config = dict(
    activation='geglu',
    tie_embeddings=True,
    init='trunc',
    init_std_o=0.0045,
    init_mimetic=0.7,
    train_tokens=1301000000,
)
Each number is 128 + 24 x the weight over its row's rms, rounded and kept within 0 to 255. Layers, rows and columns count from 0. Numbers have three digits each. The size before them is the row's rms in percent of the matrix's.

# layer 7 MLP up, 1152x384, rms 0.104, rows 0-213, columns 128-191
100:139153133150109098099098137135164133132119144119121089114113088139166128116156166138120155100164122131170152126114076116156118159110139152124125124130124132139102145091131156116144141128086161
101:079114123145103112148141098076121157115142149126090174133099118158154119107082157136147132098121118131107139129107155127138144124108141132128158130108107164093133108111127116149104113136102105
100:137107118131068109179194080096154107158112112147074121080147100089081156172161153136132156134155099097113075141131112107128102134173150109119128104129105151094133126132116135131096112124132099
100:139126104058071129103128151169144119135100128079152158116180111136076083123123088135099152122148131097129115133151126094110090170095141127116138150183140127130154160134101118151108137159150147
100:139132104106111126141120150122103156105150134114114134133121125133134134065115139140134129124064128145137175126167098114152159151122135110100113130116099097163100140115167140158138095101159120
111:162148146147124131137163118157144135148161157120124108145120127151120121161103144134117084117132103124105108166123129106147111099127087101112126109137105126172142139120124083143155119141111121
097:160128147131063106130116152121108119181169145130150133133139084096105117086172138097120106154124160121127149127157125135123117131110134156129156161110123138128092123115140119091119106123117138
100:122157147091153095136139132119154101133118132128118171126159126142131150113080155170153067142152097131112141157115098120158137148118131130147191143112112120136092113143148125161116128122100144
095:150122120114117121125128146134148086116152071122135076126111140161127146109164141133137158114104111139135203144127152130121119134099172083134113113143119124093143154101079134118117138154134144
095:133108171158141107123142176123088166107153135152130116162100145123083135130135139114135167130116145100117090117137128115133090118104116111140147122120127114143109109141119116140107127135148167
105:134109174110086107105081107137111120132132145127169159170104108168138118100146128089121118122158117141127157126146126123128137089138114136109114125140131100093129147145160120125100102075092120
105:160159146137158149138126141146151138176119144154136115091136152161111099112107146157154113099126097145164112122103131134123155129116140104103135108124127139086124132155098138146105179136157101
105:155133135145094115136136142122114100110141146167118141133134119090169154098114140144119109203156136142150060133131100141127122150198096128142100166141098069157138174099127124127141124137115111
101:126129125113135068122167169117183180101100121160104148119101126176147103131094140129109092147150111111117115143114152143119124126139130131093094143159115118124132162138099113116156129094110129
096:146136176108129154079150115128160129142086170132117110092160123127107158145132131145142122112107159098142195090110157113113173150128122117120110093150087154137149146119088134146113129110163140
098:117144107131131130114090135107123159168133140125144171157128129149128126138148081130117127128093129112111123090105115148096142104178134165127111124120119113140145110131115119126180108147134133
121:117104073169092144148131132114148135085136124154150164182161137147074128157124104137129128105152134135114103175132121125150139172143106133131162108151082134149126158154140165150159162151132102
104:105087137131102164145105139156125116097144125184130091102112150106131118096133145142135148123132122090153130159158090118097167119124164166153123133085149135120157097059129140096100139155106175
099:138138101128105146111147130134132163155134163146152134138117108126138133101150108145056149144122129142117131120124116161096099125133155104123105138098138128106122131085158126127115118127152101
101:156113123141134109154127152164138159138112120185129148132115114112104149104134073143086149126157120138056151143115174117095098161109123120138126104126166154112099143116110114132111088160128150
097:162144107122140176118116150118150151100098148117193098088109090154143123109130150125155139097108103178124110171130153147164134091136150129124147107106116128121107106179144085123107137139146162
100:155127084141189128115177141134094074109114121186107130096109075129152099134136155115164167117152098159123115112130095123125164090123129088105165142148165102091090135127149113112157125140105118
102:132138125118144140117150106118114152096076135122124125125123104133062099114123158182119133141106109119146122113132154187161162118072125153111089150144118109151121126131126129131169128087127126
099:102106138144113093105121106123127133116145127133112156129108157144104133094157112165141151154147086176111127137113094131169068155147128137117137154088090163153146161135141152132143136143135112
097:123145087149151115121125179092101150126138109115099133121138132154157093128098081135126137155123092145110130137151141127131115135139145117119144156083059133110164139122111145135118118090121154
094:141087135108161147148152115151121129135129147112111116127161123113148148144119142110184225133117125170172161127183112103132101148147115132118170101125127138129095131100082103109137125081117142
098:124157127159121149135111106158111151159156161136113161163065192148154127142117095096149120141143085119129113152131137134142121165147110092116115104122094168113176133128091119129162131157116188
096:121099156111183132118091122112135120160127108116108128153097068134132105152103128103139127145145130139119126115127156159155182127144117171101129133085130092144122127106145140168131140119178125
097:136127115111111104113130145105194123074159183164186100121130070096122119107128132110121151117164143126134090081140198085123169156148137165099128113145166119143119115086101178119077175125112151
109:161141169106173130123084145100098102111124128045130162128153126165116139113113140125096114144114110117102126091150085120126120113118113073143128107093181124124085155128089155148112118085122138
097:155130090129091136093116150133081141172149154100129194104172097098121163157136123119112133134088062125135111144130140146164161123142104119126126149116156126121121144117071128118135074142122140
103:110139119097088124135125113126130122114099151166116119131145110114099120117108129120118119118128156121116139117129124147090111119157179094121133141178136115097121125116155127090101119119129116
097:123149106165127100116154106136115133047138133129124113170147153107101117143183179139160122134107131115116124132127161150103155091109115115123145167104122146167117123116118130131092104132115153
094:127158085104171099148137169157107121156109132102140107127109079144112136191116120143143108094089133128123123127124086104173161105154186112165121126153131114100084148147125110110108114161132131
106:120081112096145130121136115104141122109136100151126093113125119120085111172142133090149113153153131170115145138111122156143128132112135150133121085141099141137131139096149127106100201169142129
097:106106168110139157061126065126071127113165127123115130145117147119119107110157149103161146117159144124109135127073127139171103120148127161145167143140148119091146124120137124097125144128164078
105:148118153120123164113108113134181151074108131145106151136133136143132163139125140144131115153110125163175095132131137142119140162121145141103130166124105143102143100143084087094128115155082142
099:156092128118151143141110130156117137112124163132115101083063120114134160100132125121119124108084120105147108159137071103089143111124139137155117107093153150116163157105143183151159132154145087
102:128094125116091131141131158108199140085156121126127134089129124128137142134122101132126136138132175159129150148119116153134125131138168125099175097118117127151124125193093141148147144113135120
092:116101140141120135121082093123122094128135147188102106139116090102128097091092115090098113153120108134073124141113123151130169095129131123101132120185135103111121092123108111124097177109146148
093:086114123149095140095122116159126106105129161149125097142128136122147144099140097059133152160119122120075126148158154126122112125145145093151148140109170149117092162107124164089117089150137117
099:118100162148094108170161152081132123137157139148139140127118097140054147082143131138137129132105141115103126136156110130051168112114135115128079124128152111093145125099123113104121116133106144
100:124132170139142111137163137149127149109142124103121132115140131151064125131120171152134114090110102129149154124120111148149140140079106138088129165133090177152159134157144174152104119133108101
109:123137148102099134179101127118094191138148095133147154153111119153132146086144157125165162120136121160121109141123158187149145117166136089153155137118162131114116112135127159136136109139122134
097:128149141170146108132108062116141140130141114112122121097154098137127124086110096142124108130128121131140101134129140130131119126131116121125138113121113136123125160140172189109133150133152147
098:156107158130161114152121145097070138106105128143157165126146144122121138091123139147115127142117108132126143131135141157140142156146162156095069129145137116094156094090143153136145137107134128
102:109169128129134136145164122132182136103090095127128152119096138153131128105114152081117129105081096148146139126142154099143120085156123146117107118128112117158113159075144125116165146148089151
100:149140117087149132101124091077122118164114145125106099163158181114149118142150169148154097164121144115144148128162102136166149145124129119150105145115117097156119152151090155143129106124138102
099:116129142111137155114132134117114066143127146130130150157152099111124080113094127125110130146112076109098122182126130104134148116108077094121111078142103121150088125168149091083124127178118141
101:148159094163129121157137137120115115137151166155123159150122118113114109082131122139112149186124155129149201089130148165093145128122140145107118180137136120116111129093165151128086144090111135
097:131102137141109135140139098098089118104123119114142133132121106121129162110133139152115129119126113121120135134117152137158137104116142093137117171093101130127155131148112089128112142146090152
098:082128178154114093118149142103129125131095144137110123103130095132095130113105120126156135141134129108123071125113129161151146144102136111125166118174143119121149159127166133098115113157123129
098:144131130139124147199116113162122123130148115105163156139123080137146130110164121103165155147105161145130134128152107118099142131141117171136107109100093128152109140082102173128128108125116140
094:110124126124137139132157131147126105116144102166139128091125108122117087128148109121115138119158127131150145113086137086151100100129107152156095093151134091148129128115143117137109145130133101
096:154143149098128116136103133128126151144148121159134116132105174132112112090101157148121125135144188150120133129156128127131145125184101167103117171153095114101123152101124116150166151121108109
096:091096127148130123111115159104127126171118134150154154090150076185161170133169114140136147112180116110152135136110114095117176102108107152126130137148145090135086109107168138099112152083127110
095:144179121155112146077113132118149131153127120114097119137179115135088127107145109123145132131184141087140127114142121162125146126140139101152079119087114131163125127135149125115124136118130139
096:093136101156142072123135122118135126165167154160091136172125121134104174155105131184099099092134147132105124120141144119141099077160156131132177114131093119123141120131108121139121120146151141
102:133128075100156106117122130115159118152118140127150125163123129143126125150124133154130111111116143111139130136159111105096107120104126092123108148131127087129124145119112140163124142161153147
098:135161132126127130104141111100173118146120153126128092115103135092099089109179141147125129097128106173126112134111096107148119142141129160124101125163156118135154105084127160117093167143137151
101:136144148113111155113084146093134148142174130142133086126099142109095124101152098141156140176117105100095170127094136121095133137106138132113152147126114119147145114131161151100135127138168138
095:139155137133118148117112103121128109125161138121135106124128133101110085090120158081119119148120144087122135117146093127127130114107113137078167144150151117104176121114098153115109138119133117
098:110088103092121114144147124117134117132111119112174153089136114132111096125134149138176145169110166140119122130116103120115128169116128160164124162129140131125154175159093120161130126098137082
096:161170133141108125115112143123098119153134148158105151138129117123105115110189099171117121155157108083143106108148100161163144137093102092143174125086125142125145155109121155117113128112126133
099:106113106127120118119151138147132161112157126143093129155084118156147151142113126107108122138098116185142120087148143138110134153113132132095152140160107120124090111123137123146113151131155133
095:132098101112106147102162149142134135120092136157146159154126138158107086093083134123128202114146162129173140177131124117110122118129121122133105139112128136156108179125181137090094126117154111
093:121129120170186116153120150112123148135081099096122121121098161122129071139126101091141148112119130107079125129139084141155120139070119127129127136181108122147122154120143135110110156165155095
114:153153065121152117170114080115119166135132124152102135121166117152088145120121109115124110133123137169166154129172106169146096103120117158120170130131081139133116121117126152163136129157105104
099:125105146165165119125161132123111117162117095129135116162146146119146100100097131122139156161161088113152152153154121158128136142100183146106153126110157118137104103106181147139085151101090106
098:153114122161132135131145159176131168116169125130083120130124159144195097110183112139102107158107122146177128146071132138143131143121107104101138119123092128125133117086135126144134117115127175
094:101147164117156137083130135082087156117138144121139141140107133098140121182106147152142129130137109160134128135117122123102116158098156123117127126151146182118107091152180119119108103109114102
100:120113122168100126079083146164128083125103094152136136131096124142127119150108104183155137100119163114109093138094122116079123142091139096135140151095103095111130105144149166093156122107122071
092:134094088134128144108097155151122128144117119103120133098101130152064083143114145139104130154073100106170151130135068083143144156116133145165122124130114135139103116128141117142078151104148168
098:208161150138129119155137168155111113142087121112123210201104104147134115187140128157150120130121141139092077170087107132119148130102115154109097148131118133127119147087139134125141131100126145
100:127125129175105092129078127123169122104145139132143153145118060098125148143160129142092171099134145094164117127152116101125157127121171108145134124107130127145120144109123137120186126093166093
097:139119148157145125139119120105150125070102192141149108095112184123157122120125105121136108131145148116099090067121102120114125142110152131130119111151108090092120111104084131110106136103093151
094:130111144104174125125149126122122157128133139127128136124090144089122116139124131111139096139126132111158082124123123127143092134145069113162127092112179140153116049145108070120096132162144103
107:116118135087152137103096104131147108133110090153164098126196126148165161073112146138120119134128098124110162124138135118089144131128137142187133102126126142130104086145112141103128160159118150
091:135157066099130117162106117141124155115128107175132148132076185101155167128163144096165128127100160139156088119141133147139145119127126145122082125103125123116098140170121150166126142142098143
105:156087135130149131146120130099127129124102128124116116100114154132144162133109149117132092099117130124145151100123118125130114144085145120137178134161117099152104134137123133140106152132125105
105:135126136116128099145130153147159074135118180142166160119150127124095152143079151104116131097118142120133118114158140129133123131127160153127122136113105123114120145106109139120132115142144180
095:142131121144141120129127132153145170108168120092120100115112208114148134140164168135160119085137134141061117111156132128140139144150147161152135119085121118104116120134125107167114130177137157
095:160123128164145095132136129139086129143107140080129107102089121128111141112136128120098136106161055149145170153125138120132128106091148072138103128104076160153130161113139134157074102165123124
095:127120162145145138124163123138121085147134145154156127135159109116145157099145139107122116143137131154134083144125127079132167172167088119093153140103132114067120149138157159163140099139116105
109:111113120132105125098105092166139095138159114118125165134133114120108099089125204137130134087092114131129150136149102178095118131140147122109136149139130141165089125120149121144131108131109118
103:124105115120086148150104155149122119096105114132131122102077120145115121143125136141128077090120153184108102128154111166163128121161107142137114077142172142156123117087118137096141149149155139
106:094090137112140128154138125141145120176106100069131121122125173181141137094100083094113135110107151163156162106164124116132108112145116141148158119089161108133145120142162121112170148138116121
111:082124124131133102141158114093058078143115103145140142181155185133141120107112123139159109117154120154142142101128148123131137112137127120109131125129098132106171156158156135115098062115086131
098:134163113149113130144135132122151106156117122158118139114163148144098160145093120133129094124137162106143157137088112167133149124134120153112106120148141146138125100092140100138128119159129103
101:152101133132139129100113181150097106104108103131176163106135168146110150110087103089147163106108165117124114127135097166133137108144111147109136125144068139174100155127081115148153130141133126
100:090111091100089087131127158147117107112131152128157092161104115106147140101159058166092148160120107108087191140128155115148074125123135141110120122139112146170101149156126139108104125102169193
097:123144102120119164101115139075126132153073155104116148118139091131046085133118097099115161111122122103140087123147129125077133141135082188126116109123160116151142136133137099144169166120084122
107:110132092127119130126106081194133113106153173111115111138132137113103111131139100142081102111141124135178142105127153146119090130110082128113111107134111152127178169162104140159112114099137124
101:119130121102161160146130156132121148119144136145161114148122119097105149103118124128168145126123137119155106090098121084125105158126135116136135060142149129082096084112104146110139118096078138
109:137143132138157118124132134097113099152159109141146143133075124125102126161125094159124118097076151135134110169093144165122132141143129151138180125163112116096144102125120149113107165134130119
101:166132066147132142152164113128151134143118084136129093127138126150151140113169101109155111087138134106115070097138083089183147117156153130159095144110109098107145120163138120113097144136122150
104:121171123140110141154185146150102135138085098123155092119150154073160096128164113117131139138136126126146149110150126162155163147138156111138114164174153169109123151168140182114082140129168157
099:123169149098137120111145181108110146178100144131131131119146147103113106166141131089153129146096111116106139103124093148145116129111122151120150128127125127135104156146140127144120142111186144
101:073109158111105111141157095134142120147112138117130143118145125112088092132110166179119126150135134126130113128128148111168125080138173053137146159143146112069144143116150091129110127123128160
112:106126121131143128090137170128129159096102123078147128131082141142163111137094137159155129124131121164125093123176189114135125157139106115152091140090091134136123134121172117097073128090146086
103:117126140135132132153101124137141128116135140073122079168114118108160116121072107162138161149121058143133111148122104112128101125104191101131132137146109159151192155144090107111145134131122108
103:099132132139158163131126136135107092127160119119134112138093145109098133120117130120145133140146142159146146159110140130161124140105112143153163143118150136177185177156111129123142169149093192
105:121095150108113141170130117173103110149099115119123127149107101152122125140086128122116177101144127141079103127152108134144124169135056171135124125147177135158145120111079140105116143158127154
115:132136152145128115125142119117112109107146151121133148118100106126117104123151090170152135134123133117126137171160106139152133098185114066161142104136121114149089123107125082127105143088169138
101:117148125123111114139156118175159105044086138135100125140161133122127096132099124121126121161144096116131119148144132158102096120128149096123154156132115149146103137098122129159169078126115182
097:125115140139141134120125127123120114154117171144115102140123135135127113140096100182155155136072130082131192096132081128119114110100165119130109158117106130137146115111115102136136150155148145
103:175074100125096116139110156122141130131101174086118115111117149118135176172134150083116110138094076084107135115086086120106140134114157129144145115140086157122157143136134136155091120136116099
112:135127126166152133127107138100121133120136143169129103122150162068140119129115075118090115138144166121118159147114159127118137124140148156145108142124107142127145164136121154104139096148147124
095:127121101134116127146141131100130137184129091152099099076120142165161105123156098114132128129106134161114136114119154152122090089135136128135107090100106161092136091122131136115137126093099106
098:100146124119118139094176142102162159128109145172129164171140138160150118147081098118090092103154118088130146134145124120147139102145131133152160123117119064132131117108187100130087105131153080
096:168102147124161104082136104100138172184095110151141141118129145109146129096174108169123146111101102133107139136108088128131116156127107107162193077116102160125128089117124134146095133140106066
101:150116130151115168119153104135141171142138134149103125090114122153109082140144138120137148157101121114109132135143134149119088136133171114131139105146111129140174081151142084111112143118106084
101:184176102119131082139134128127152161114132141149163161159114120201123135122111099154101103099108134147134116175162172160127126154140140137091140097163113130119155162161069150113129134126173135
105:133122134156147200126137148099150122113134116151123140157133128146148112119104135116124105111154119118088128121121121157148160132129150163128142077139086130142119108139116122109102145152144142
094:140157122117122110134156140115128150143154144100169145092076150131119099153145130071134149120123135110128141133086154130136138141115103134152120095116192135144170156141117158137124104133115116
096:132079138096110127109136156168123123113106117120093129118136126148162108103159133102142182144112126109140148114171145105157111115117122100127152146114162118130072134138110104140118155095144133
096:127110131108161148072139110102121127118148139147098126146122134138125098155153109125111154123137158106128122111123112106082143122114175169126165161144133143151183090158107155126196095167134151
092:121143093148157169133155115087144147167090109140087120160108161181105126075122117110152120157104140127135150114101148099148097138101151154125127135095124133166113130131147118116131127154136135
105:083119146101136143094105138101110136120107131130128137143147133138135138145122148080108150169131111093107120146127154168147171105140108119106098085160183092130135106101107129108109097132136156
098:153078150149112148134135131112137122145147130095140144129098127121182143130114153141159081091139120125114114123135143144114148140126153141117142148170114149134135131139154117144139102109195123
093:108082080129104115132138130106157123137105143104067129141196158154144111131170126152102126130166097124107135134154133151140139123113160114072170107080083148094126130100094157125169103108121135
088:149056092103151123080159086153145139118131094148131127134166160127083126147152111146115113090127135154105178105123136109155129148122163108191121159108135140136164133090156134114132153148099092
095:112128128109157140126128143131148108099109134128141151126140124133144108133133136097105134154106113148124108150143113119138129119118131129141160140099097158101174105140147135144111136161088139
097:110144146158085129105132130099097082156116129121099153115135115132168126135112136189139142102092146158086136097126189157104121139106093111113136135137123150146137122119114137120122154101119119
100:106136136124155127131088108122153113152122148150129128135091143182141148151128130129115135094103126126135120141116087136134120142168119118129121163098129121092125125097193116094158125118117148
097:123142063132144113112167155103114196127132095133088111110091121122109171124149132162149079149150125119071108089113109117147133105144106134079126091117150077137115145086149143126108096107140099
106:091138106173086104141123074100101145126169117129140108123164137088160163132097116154149150121121144134124133118128083138116132115115154166140140119074161121135153084132167136105136144138095148
099:123115154090117151159141111147121142169130116116094139101123127143105128117055128096124087071123121128101131117120135098116150142126102114135115078167125127113151112101131125130122079111158150
106:138101173129128093127106131164111106120115168124117173164171103159092119116128156126118171130095128200195145167137153107134099112117165109110115153133108076151140113132126112155175157135163095
103:150101155131125159139105166115134136119125134109140119125132100083139155151181123067163147151126149148087123082112084124126136106142080144105120142129142170115165114085087122138106114130127102
099:109137108146178151128133146105161140116160133127113113072129125116137129119133148113162141119108107099139114109157125148114137138133118132111143086169123099149125126145128152093188175143169134
103:108168105095152126142104126161130111160124143168156127132105130165083118142117155066151132172142139122154096128133122114108131078168106153123152118134143126114090163082139179107147095090151192
102:120132127111179156092152149109133155143133122096104135168111123137144104108129124107139151139159152154126093110135099131142121145111161184129143115142114091133134151102079085134118106135120142
094:076093087127129133115133091104121134154139138118112157148117124073120138096146181117147151139141109146119092142116122149146129100111086116123164143100093148120097148120156140093141110100142157
099:155155151131115124136088088129121148145153165117113133151110149127162138162115127132148139151147138150145175159147160077129129091094136131125122095143129166099093126121144119115132138126141148
097:145111158091145111131103115160100098140139152134124080120164098101103159130147099106154098119157172134119180131133130111121142150125119147145143084094142127121150109154110138103117134134126158
093:135079077113133133114086149149131103150120132106105137147122122141131150164125113134143113098174131081153156115089133137101092117144172137162151103139154134092119151142105150130145146108103112
097:112073124111123138106095132094121128105125149139138121110076150103118111157106169145096132144117101114130120090144106095140129121170116177102198086113129136078155150114125144130119172118119131
101:115091095117152132152156087175140126125119113119117147100102118126115151157145117124145124173109119088101154132135127084080088125136109099135124131079123133108141150119119121144132135120126125
123:162086116096115118112146154119140115140101126123151092111113104080145118181170115184167130185104141117148096115124143138096120144109131118157159120088098122115098128133123166154118129085143152
100:153150125149134130159143115112146131140140130124152143128134136140133145161121173126083134131121136131127123131108143111128133091151094088109119121132151094108103165117086100115106117109128110
105:127133105101112143106160137157151119123121106124109090093102141131139116157145106104127114151136119138145126108126105127130175118137163105177098144124121128129118152102132084101108104146097109
091:128140113139068099195145138104149174115130128150142132112104140157110136155134127117134139104106107123129153170151103135106081145128097162132168103129140142135090127152210183131112118113100097
101:093140121146098066169107153183121141143146123104119126166113104140081084120146085135094124089119166152152085120155145108083102153121100077122156150099121129126128127127129141170163144133126132
100:123128157149114122191176075131157143098114137105120117177146088146123112089146120112106100129126110096157139050125155123146137103107188120120088138112143094128158153152110167113129146142130181
097:121144096112111095136138137092123134172080169154116099148129100134131134133105124128112101119139126121143142141128119089152160141125156154135069104117139101124146119148101143142092104088092150
104:114110157140155168144125088141113183145132136156141153116108134072105176165112168112109140134120108110145160116132165132146125149123141163077098091142118151142113191070118107136147140163123116
097:155136141140140183098115114087130132111124101114105143092112128146127122128108126082110131136144110165131109139125168133093151118140085109126075116122140148130108108176114137119181135136136161
105:156115132131118129126117150130130150120084124136108150164104083120120142144173151115119124148087102147095098138115126135138145112115140110128130116078135156116114150177151098076072119119111129
096:094143135149146140117161093163130127125135148159097168171104115126107079145085095111144155132117136097124178141116116119099141180121112109113153113135156118146130135160148098153108094099178146
098:098109097119170141154125129126112126127144127089126115159137167128131152094135106151154159132092131119092113118100111144141082138097148118131125131136106127142125133111151148154137163152114108
098:163143125124124117180132132100175113142122102132128120074163130122169156170119142121163149120123105087123158135099113109118117131184146091159129124121161149113140140118077103180120115157114124
101:103126148146087109114119116123166116076126105128131148094124164138146107116118085112148148164109139133124137140144146097114129110148182146136117101098144126104075144126091144116108173147147075
106:156118127159139128100172143120125116113136155113083138102162090129102138160123142138163117110110118090097130099129153118135089181143123129178147138113127137117130119140108144124126119141160143
100:109178135131138129098160108126071140130133166144120141076122129157095150180135118123102110138134101104093135117126139111117147101146142130167144118083170147105107113100138115147121133122113171
095:158118133119106125126120138134077131112141095091150093100112131142126117163091131143153116133082142166153136146144133097129139157125132120126121117094162186129167098123144113145119173077100119
097:116148097129096121119143116119116169154148130135159113135153158153120136126146112107129134126137122124132059102119090170151132120130137114138149084147112123142125132128113141126131122100086103
117:119120130142105139080100146119141153111127112120135105145127151072160084148151099099104090155133139102133157130116113121130129118125146169126157152123133094172119089146148151136128155114129124
098:143121123118155163122182156133093135115146125147136126109128137086169132120113122117112120133119149155129117112168147112112118117083131166110106124129080108113084093095129146112174109138112115
097:098141081091092115122123123147121131140160158124116169111103137109140110174130114155173127143136159124085107131167117159124100109123116157131142101138128111112112114112166141119134140098157164
108:092128112118113107120171177141121178115147136197157119067120126123135079112116151128151164101119132118158133106123157109121110147138128136088127107148162111129107119127157149147142128128156165
101:164112117193095152121166113167116121071113163130086135086155116100136137139120134137105142144145144122102160155154123125115113100074121104116116131129155104141091113101117104088107150124113124
101:156127131153133134134132116137090151114097154067136137131128162124133133086124160126091094151117149105114117104135141078135128114131117105156123114138123172116113133129147125136131124101148132
092:125116118118151123109116133128141105149105137125101104127154097119112142118136150119133092111137089115156080133129139109131130134131103130135127106090135174129140114156112131148106133153129140
097:103153118124125063116123147102136115128154103108146137084142151114056161168162124150115121144079094141123155101128122096157089118147153108133154130124129145122123100139101124130094110105174096
097:152131112113110129119084176124135143125072131111161146123172172135138149144156144113152118127119169128145123111186172101160114139114137147121156145134124138142140143119105125110147130135146216
100:144165135087157143122115095120137123136128150130141114172142153154130127152107134158135126138126137139122104119129121172129141157138135160137104094089155091133145088157105109127113133129104120
096:112145165106141152162118124132166150146153108157098114131147138170128119128146117159091088147124126117135130104150142126162180114147142180121082113171161126166135160136130077104106136136121132
095:111113126120098065121129112194127144104143086152092084118097122143108124118110129117163158128126111151123167118147091141147113107132137116114104138123119113173154150101124096146094157130154101
095:105137129144127156140110155119116127116146146143180103136180126114153131140128107115142123138104127152147165084092095136120160131117170103089139100172147068138127142114077147131113092104143129
106:115129138148141090112118123090160104132173113158102119108121130114073085080142181085112142135135085139097066139122124111097145138131121118160122101097163112126132072144139148117146178138123081
101:108149149108119141134112149106161119096114123119166122126117165108126085175140132127110103091087113134138123117187164151085150142176139148120106123107097109141144167146158098125145125161142145
098:116156110097191177142089130162155122111104142105107096099132107103125116156141141114134129142149152118137107129125097155112130091109157128094151117141171150114089175147152144123102140094148128
100:142124107143116113085116108135109120136134111136161121107148107126143104163136104192134154101137124147124116141097145155127142133099154150134137118142148103148096139141091119124126167122122147
101:154122149162143193109145150101160159125116134135117144150116116097134122134133137121063134116124128119149145128092091133128134090149136149107107116123173160110142152158135126134131077092075151
099:115143110150132172105156106120153103117125159170107140102155125136137118123159086127117105140127123107125060093156100154134131157082082086113195126123149104106093148129118143153165148148128127
102:115092114117062136153110125124151148116116111123160105151115129122129151127112091135094170132118122148139089136175100110117128088101139132140137145145136124161150122164136105113119102143117099
096:111133107110161108142126106119121096097144160140128155148125097111117130139170131140136108138116100151164094119172138154141130115165131129141150132090094100131106177108132139135144129169098129
100:110214105097084092160131104140130107115143118126129116125114131131097104105056139155113111153123117142101160164143129133078131122133125121136119066101113139098113106071139148135155121143141099
096:113118108156122161148104146091171124114126108109109094142132132154146139137139150143148100149138168135135164140158148143126104105130112133114121159131147107148158139091143137167153136136100137
097:169083129128154074151101107110134136121114147132141127129146131160123132141107096126162089109115141164101101152134154112135142131135089139152077140121153147177145115127089105158155119134176162
100:137120158125155105137115154167111098099103109156083157111118079170096103117122121124096065150099118108122133111152174099079118108131104131127176112142103100107126120119173109111153113130156128
102:136125164113149127151113142179131145138116132206070111088120136131140127145129104109156124156112148122105118126097085082077151153127101127103106133124135141116148088098089095170153119121119140
095:104088137124195152114123136131131125115114131078132091120126180101158123134113131105145183115153168186137147106096116147120156106134122150136076127115155126140155121132105109139131148146145109
100:113109115108124128072148151107109111187137154103123123148137102144114083120156118117129166130171120160135123110123119122101077150184107116112114157111130159144107123126136145055133145146136167
113:153171104151139109100131109111096122124142122123156147134113138134120091140132092089125165132092121191079125091127101104191174136111166130161176144116131112127129147116112163127119113145134129
103:097131120130130112101146104167159160137140105127067122131110098138125111131138158149131151121155151117136185115091130139142117123143108117145129154119116128118160121131094125139117130150092139
107:097115115121134125135189109145166132132111147123149093115093085129155169171114115139103136131156099098175151161103120116100153092136092140128092135084153126144141165147127132115149111118118134
098:122107105122099140117103125149139154143145137101082112165131115169096109140116132079082109132153158154087148136198104127128123117128100115111114111148129166119099117138146123124148108096149125
096:121124124116135124114141135079126107142150110096181148165096183121101113124097179142101120144131130136116126089131150112105140128127131113143143154140157124154132160142092110145086091096151115
102:101099074143143130137131178110148127131117167113147112066103166088093128155079128154103139128137120118101109094134171139139101120145126128150097075107146112160160145144134095145118089079138121
104:083119103123097135147144082117119117104150123152127143120133133129072117129177103151102111179117125153143086099128110126166172145111101150124162160125152112147127136076147174089133135101146144
100:135149138077126098134115095142120121109113139116120091124180142132124144104157149168156125133118118116122147125109122126128147098158122147107123116117173139123126113118134097121079127157117160
097:113126125169134139135125155152157093115129131113131153151111125141107133134149133123120147109137148140122113114130124173129105135121149159115091171126117112084150095170160100141124112130152151
092:109093144149153133087131054111093149147132116124094189110092135140113144144117148108147121164121150160103131102153106072135137148143186131137158146130122128138147108150162184125104151139117130
098:150137144125107126119092074114109116081141144135129112127146105153115121100095147098106106119158143091145107148128108138164135118117090150088155112134083123088119127119154139139111080122131098
088:103108129114123084099114127113158105118116128105112118111136108137112125143098095118124092147119135137130143095112132151125106130151179101116204151120147112114105107104115108154123112087112115
101:161118117110116117167120169139145108107171154132137124175093117152155124107125117135127073143138102128097125126133117130085115124135112149129134161109108112112113115112193139119135095113140121
096:138107142089136145131132123147101150143151121148152149142109129150119102129150161097097172076117121099141143153143130159171108138161135129118133154140126148170139118152124142132113124171140133
103:137159098140147168136101120139125126122138126153122127133116125135138136150132142094147110158054112131123151117130125127133131152114130123121149139147115128125130120148124160128114145120117163
107:147082137088139125149156126168146073127162143149106126118144109157102173163103112124154113171115131121136142135132142103127128104114121133129108137146099150138146074106111154140103153119084119
093:121109087138130104109136132136152148118129152093114138147139131131151143115118143135108123143154147124093105152135132160098121117129128179189130120085127173102145133195140138137138116141121141
109:126115127157148112155166117156175139143130127135145185135155113132114115118114176104170151158124138121193115107125161172100102136129110137081120080145155099147105183119131104059170116105142145
098:101139135137142109150183093112128154118196122148167114134108079143139125108134150150084118178107154137118163086170139119145129130164129158124129117087122155111124100103104094114130143111126128
094:126137110106138153116165096113146118130117139126141137148183130117087190094111150167116101096138145157153108154106104101109140124113120127128115128172182113158142130119142133151140173128130121
094:135174123097176136085101132128140108149095137100111145130128111153125113110116167151154140114082132118111110137149131098174139166137130101104136077143106115077087092118117143116124153101103128
107:139155102104121113094123135118120118121140070108115113178123117130123126115110138159132120081095128152111125160079136149127126129088085146139095118131117138150145128126147138105150139157151136
104:132115157099143119135148152167159151101150135138139134119122129166149143156148103126094125133148105179126127121138169142114136155156136119172109116137113107109112119089129106097108119095106115
102:107152091082096128145159129154115125127135083142100124100156139165174117125085140126091147132168127132144141103158172189136159128126129120114075137155114119148153103070106175148107095111129152
102:124121079126134137141113125174117118149128127122140134118125175087078116136100128140113151171092121148102083132147136124151127141109141122156123140125151135104130082170138174149082139118114138
099:125100115126173130143088135124135167153121115119157111175140099082164151153131167088144138152127091151168120072140132134148088125153099136127123083112096150181138143124117117150124124093156163
106:121110152155101131138142101111099098118101150123138134115171091174154158106128132117173119112110128156129134111101138087135122139119134132157177109113124122141175154073148155136157121137158153
095:147122130103149164173123137117087069142110170117158123135047123118121157128128143147064124119111109157101123172134133119125157129099158147128140106113139160104138131090149141130136128137093163
118:139160159136109154131151162149158165091148078146112122157110090100137093120133151143122115131109111122114118115149136131108151096100137100100116159126124154153125124105130172102134158136115130